Weights of a small GPT-style language model, trained from scratch on English Wikipedia: LayerNorm before each block.
Each number is 200 + 30 x the weight over its row's rms, rounded and kept within 0 to 999. Layers, rows and columns count from 0. The size before them is the row's rms in percent of the matrix's.

# layer 3 attention output, 192x192, rms 0.0724, rows 160-191, columns 0-95
077,178,211,207,208,223,189,208,207,218,253,181,218,205,182,206,190,233,219,217,195,212,182,205,176,229,223,225,170,220,209,195,233,173,272,248,173,239,198,154,213,197,209,223,228,233,162,168,201,227,195,226,223,186,224,153,165,169,195,185,211,209,224,178,208,183,222,171,230,231,175,180,215,214,193,185,186,159,218,212,169,198,226,222,206,276,268,244,173,150,201,236,139,163,203,170,192
094,229,172,148,180,223,204,182,205,257,192,205,161,197,198,172,168,184,172,225,172,196,253,201,200,189,162,209,169,202,219,169,173,141,175,227,223,220,218,214,183,177,231,170,216,140,185,241,141,180,247,216,278,143,243,177,184,254,204,121,208,250,208,198,198,152,235,140,203,229,154,171,213,182,228,197,189,194,233,163,261,120,184,180,194,227,203,123,186,194,183,190,210,251,159,200,154
110,216,142,236,170,145,160,213,181,148,200,256,220,191,170,196,244,163,213,197,224,179,223,187,175,207,162,156,229,172,253,200,201,214,186,145,202,215,184,241,262,228,198,222,244,175,228,236,192,142,257,205,181,161,163,248,206,281,234,193,202,208,186,188,183,206,136,219,205,212,192,219,238,180,214,186,194,218,278,130,226,150,217,243,210,129,117,162,167,202,222,214,199,216,204,220,250
094,238,167,178,218,187,203,145,226,219,216,247,147,200,184,211,166,191,199,165,181,203,164,228,177,199,167,203,186,158,212,175,148,130,240,199,156,245,238,163,252,240,202,223,203,174,250,186,163,176,247,185,207,170,187,223,185,209,197,270,183,183,140,171,210,176,184,200,126,194,168,209,185,185,254,230,223,218,237,168,224,192,235,220,170,212,168,144,205,210,266,176,220,247,184,207,196
083,157,167,191,272,187,185,190,157,234,166,168,152,192,209,198,151,213,191,211,166,222,205,191,228,210,194,225,213,232,173,195,234,232,177,214,214,136,197,205,187,216,204,214,197,228,213,223,241,216,121,207,184,220,205,211,226,176,231,232,162,211,214,219,159,224,218,218,158,258,216,215,209,198,208,172,223,248,253,193,222,156,159,186,210,232,220,201,228,192,227,200,176,212,221,201,224
101,246,240,160,213,208,181,148,209,235,184,134,209,187,244,170,205,241,199,174,146,224,206,218,192,147,223,209,224,246,210,197,227,193,208,214,185,191,208,246,180,206,214,218,164,202,195,240,203,190,187,237,185,204,245,234,232,232,222,184,199,235,218,227,175,169,180,287,197,172,238,276,209,190,227,269,246,185,211,218,268,192,184,246,221,177,102,138,234,191,186,161,221,230,158,175,199
101,229,210,144,172,186,203,221,194,193,231,180,211,182,233,193,230,174,190,186,184,246,232,187,270,188,188,207,155,204,177,215,170,247,216,237,201,194,192,176,191,208,201,228,172,214,175,143,241,226,228,165,217,215,185,229,179,141,216,264,183,179,210,218,245,176,219,237,165,213,155,202,177,271,231,178,194,207,273,243,256,150,205,204,211,199,194,195,206,237,205,180,207,187,245,140,153
084,211,200,244,210,200,224,154,249,210,156,178,246,214,176,139,225,195,215,236,211,172,235,261,194,173,219,216,203,210,207,155,184,233,201,227,262,240,181,192,147,177,258,247,142,207,145,141,216,200,173,211,213,182,220,219,178,169,238,208,225,232,229,193,185,232,251,234,271,173,229,166,178,143,220,190,247,183,198,209,191,237,219,223,202,224,274,202,208,167,211,107,167,209,170,205,167
138,209,184,195,252,211,181,205,224,205,175,197,190,216,176,202,233,194,211,202,190,204,191,161,200,200,218,207,195,210,192,209,165,202,229,184,228,277,197,183,238,171,177,240,214,177,182,211,174,140,219,233,259,132,165,183,165,207,134,205,179,165,167,147,206,204,287,127,236,221,196,115,259,242,171,156,153,187,207,170,187,152,151,181,148,215,282,131,162,235,137,208,208,228,199,201,199
094,197,202,228,163,148,195,179,211,172,144,211,191,206,211,196,193,168,217,193,222,190,199,148,175,218,198,209,181,164,204,198,202,233,193,238,162,198,204,176,208,184,217,233,156,163,215,167,194,225,213,142,206,195,221,247,202,125,214,267,181,199,189,190,195,232,183,229,185,167,229,193,243,198,205,160,210,172,290,188,149,211,233,281,236,195,223,229,156,229,169,214,176,187,232,233,237
101,234,238,200,184,214,203,213,184,214,205,145,188,200,210,224,180,222,202,209,169,210,184,179,152,207,257,208,183,193,185,167,246,182,214,215,172,190,197,159,246,192,170,139,149,153,202,231,195,215,213,133,198,254,193,191,184,239,190,210,198,174,117,176,204,232,163,159,136,206,226,162,192,212,196,211,151,254,280,170,169,206,156,188,197,178,196,230,193,217,217,216,221,175,206,176,222
117,165,170,157,216,204,213,211,203,203,222,193,227,195,228,197,198,187,170,227,206,220,148,214,228,227,201,260,207,216,140,211,207,227,189,184,175,202,191,198,193,207,171,195,207,175,218,211,174,223,237,208,209,186,176,196,196,207,160,205,201,152,159,196,219,224,186,166,176,226,175,169,202,208,178,212,181,200,221,187,228,173,168,180,211,186,203,155,165,200,142,222,215,228,216,144,137
081,174,253,219,190,186,200,192,201,204,209,126,209,199,214,176,204,205,263,178,178,208,215,226,254,148,193,219,193,199,187,206,189,198,244,235,182,216,216,214,197,176,207,206,139,187,164,230,225,196,215,140,274,184,193,216,200,217,144,254,171,173,195,146,177,150,220,179,230,209,163,251,231,267,174,188,195,191,203,218,218,140,224,188,213,231,236,175,197,226,226,159,194,253,195,213,244
104,174,171,231,178,166,182,189,231,172,191,198,201,237,243,185,158,183,235,193,220,191,215,245,220,167,186,167,150,195,210,201,211,168,209,185,171,263,198,180,224,217,166,150,218,136,165,202,128,199,271,181,221,180,185,170,168,242,190,179,259,208,171,159,228,199,171,192,172,263,145,191,138,201,214,168,249,194,192,159,242,199,241,227,169,173,212,183,213,168,203,216,201,147,209,172,167
096,213,194,168,185,227,218,193,187,207,221,201,242,167,181,148,248,223,160,211,201,171,187,206,208,201,172,198,242,175,228,183,206,175,169,174,216,199,230,162,221,213,150,248,209,226,239,229,222,181,179,193,186,180,144,203,227,212,176,199,211,174,198,180,197,139,214,228,197,227,140,177,101,218,196,184,218,177,69,202,235,258,191,247,130,171,221,148,209,205,205,213,250,192,214,289,200
125,197,168,206,186,244,238,185,159,213,189,198,206,196,176,211,137,210,181,212,178,197,154,205,188,210,187,195,200,195,207,179,225,259,141,144,232,217,177,239,199,152,216,232,177,188,171,173,288,173,187,201,245,223,182,261,208,198,194,212,197,182,233,231,219,180,232,232,179,242,241,192,215,138,196,284,180,254,235,202,224,194,222,176,213,213,225,190,187,252,271,121,233,287,180,170,236
112,170,215,207,206,158,191,222,173,171,215,230,165,225,211,220,210,247,206,201,195,184,165,222,221,212,160,215,198,147,231,237,195,164,201,169,180,232,187,196,270,207,182,228,246,214,198,213,245,156,214,192,237,202,176,229,187,253,160,215,198,152,204,188,233,132,226,174,159,254,110,156,216,289,204,154,137,255,233,175,190,153,204,226,219,189,223,163,166,249,269,242,196,250,198,193,266
113,190,207,270,207,203,240,192,208,184,155,209,174,217,183,201,172,220,168,186,221,180,210,181,210,168,225,196,156,194,200,170,187,191,198,201,210,221,204,239,243,215,225,257,218,199,191,170,200,146,240,214,190,185,205,215,167,200,224,179,238,232,239,214,196,222,222,199,225,202,240,235,268,186,167,219,254,134,130,161,229,213,161,251,245,225,224,148,172,165,160,231,233,253,165,260,142
096,206,153,222,259,217,250,194,210,212,209,266,250,217,185,196,203,205,218,217,216,222,177,216,186,234,198,198,235,198,181,211,202,203,173,132,178,216,191,232,269,156,217,229,213,175,193,213,251,183,193,187,210,226,137,267,255,146,164,191,215,143,196,188,173,255,195,173,185,173,161,244,224,267,168,188,206,213,174,186,196,186,257,204,187,234,260,248,190,223,167,247,173,210,259,214,183
115,197,200,204,242,198,220,202,208,218,197,212,210,198,198,232,247,201,200,187,219,228,202,190,233,231,182,202,243,217,199,261,196,169,237,223,224,185,216,164,227,184,212,235,184,221,214,254,195,149,187,192,193,158,174,175,225,216,182,164,144,194,190,157,182,234,184,144,264,126,173,237,200,181,220,146,180,229,230,182,193,169,257,164,200,163,175,274,286,149,165,162,136,194,183,194,206
102,204,202,213,186,216,214,216,196,192,208,204,172,197,200,177,208,164,199,190,189,181,226,209,223,180,226,200,194,186,212,196,167,159,176,208,143,182,249,246,197,173,205,217,166,237,211,262,268,198,135,166,183,250,177,258,257,220,134,200,222,160,185,201,233,170,208,181,230,162,151,255,215,227,194,202,161,201,156,236,174,169,220,195,209,176,153,208,188,199,189,269,214,208,150,307,244
097,224,228,200,196,223,259,176,233,233,162,172,172,217,205,184,162,165,221,239,161,170,233,171,252,150,232,177,186,177,196,197,221,217,175,215,225,192,238,211,165,160,217,231,151,208,163,197,242,204,157,196,186,216,182,180,193,184,183,183,172,174,200,211,225,179,252,153,240,228,242,174,172,219,181,176,167,240,153,213,165,148,205,138,182,203,215,220,243,236,165,251,277,154,188,274,261
083,243,254,211,207,242,214,233,205,215,196,228,216,190,179,156,232,200,184,193,219,213,193,167,208,201,214,197,219,214,225,227,216,155,203,265,166,177,240,205,195,210,220,181,253,216,281,204,243,182,180,177,219,250,209,209,207,145,217,191,181,194,167,184,267,211,256,204,167,204,160,174,137,218,259,161,210,232,194,202,211,179,276,209,150,255,245,231,248,175,198,230,203,157,221,182,173
088,216,174,199,240,224,231,195,200,258,162,201,213,230,187,207,239,213,194,256,219,190,203,202,208,221,188,219,226,216,175,222,210,220,182,157,186,178,192,155,192,203,155,202,188,193,204,219,201,229,224,182,189,191,149,173,193,162,174,219,188,132,169,181,216,195,155,187,196,206,181,199,139,192,249,167,258,219,144,133,198,224,222,268,139,201,166,213,228,177,124,217,220,168,210,266,209
098,165,233,194,210,185,194,180,232,232,168,199,224,237,210,176,179,199,203,205,245,205,187,188,202,191,243,181,161,207,180,179,247,262,141,169,208,177,184,218,167,199,212,190,206,155,223,218,189,242,195,171,195,180,187,226,227,159,183,195,223,207,164,221,165,203,206,200,182,221,243,162,172,132,202,201,185,208,211,192,195,226,187,225,222,165,171,164,227,164,160,172,204,199,171,190,223
119,151,255,217,193,212,212,186,183,198,170,184,179,181,182,191,194,202,230,176,212,189,222,213,200,180,244,181,198,192,251,153,189,216,231,201,196,176,164,244,160,181,175,170,172,220,204,205,235,201,164,223,259,179,220,189,218,205,143,233,208,213,236,175,151,148,272,186,182,275,202,140,185,180,180,209,167,252,215,182,130,219,237,244,198,178,182,138,188,171,171,227,221,211,130,225,265
102,200,228,216,175,217,232,226,211,222,165,220,209,163,151,224,233,195,196,250,189,175,171,166,219,290,195,216,251,225,195,226,230,217,216,177,232,239,155,177,219,146,191,200,149,167,129,147,202,180,245,230,229,171,187,174,166,199,231,180,167,210,243,193,261,201,149,185,207,230,168,195,233,241,204,206,223,213,216,190,200,170,235,194,224,228,212,249,165,271,221,216,206,195,282,170,204
114,204,166,173,179,186,187,162,188,241,201,180,184,219,203,281,200,212,222,230,187,201,201,226,181,190,221,188,201,176,197,203,233,213,176,228,228,149,185,190,142,182,203,167,174,252,186,233,189,236,150,214,196,187,234,143,202,178,191,145,206,217,242,215,194,166,231,194,175,256,230,156,168,174,215,210,141,234,193,187,201,190,187,211,135,177,155,128,184,203,107,213,241,211,176,235,251
124,213,189,214,206,175,189,191,188,222,194,175,187,184,227,223,208,187,228,207,168,222,197,181,202,197,247,191,214,190,175,220,218,189,188,179,161,178,219,180,219,238,136,159,248,187,256,257,140,225,206,137,182,220,195,204,198,230,187,204,222,199,173,173,166,205,157,157,215,236,107,153,190,226,222,110,172,156,217,191,162,220,176,217,222,192,196,176,181,143,153,284,143,144,194,228,190
122,230,172,186,230,209,187,166,180,189,251,182,175,228,193,243,202,197,195,205,163,242,222,218,223,178,210,199,195,230,155,177,172,180,139,161,228,253,220,206,238,212,216,261,219,239,176,222,205,169,158,202,156,186,197,258,199,255,195,147,235,175,249,229,232,223,245,222,259,210,157,282,240,214,165,180,267,139,122,176,252,153,150,209,233,254,222,180,175,167,225,211,174,266,206,221,198
119,214,229,205,222,228,232,177,217,230,191,207,171,198,197,153,186,153,187,222,194,177,189,161,229,210,220,166,223,241,186,201,237,204,210,211,198,206,219,171,187,208,212,207,197,180,212,233,133,228,235,178,202,174,212,179,185,185,210,195,163,201,157,178,205,210,238,161,244,116,231,178,235,212,218,135,170,164,235,188,166,176,205,166,210,218,220,200,229,217,165,186,176,197,197,182,200
076,223,181,220,198,205,203,181,227,188,171,211,223,191,202,197,241,229,216,174,166,163,237,205,231,166,185,239,203,205,237,163,185,252,166,170,195,195,179,264,198,143,209,219,202,206,171,182,260,148,183,176,169,210,146,223,243,258,183,212,189,194,197,252,186,207,174,213,205,210,195,189,205,275,175,191,248,153,187,139,196,224,163,236,229,175,196,227,170,250,231,217,230,190,249,216,196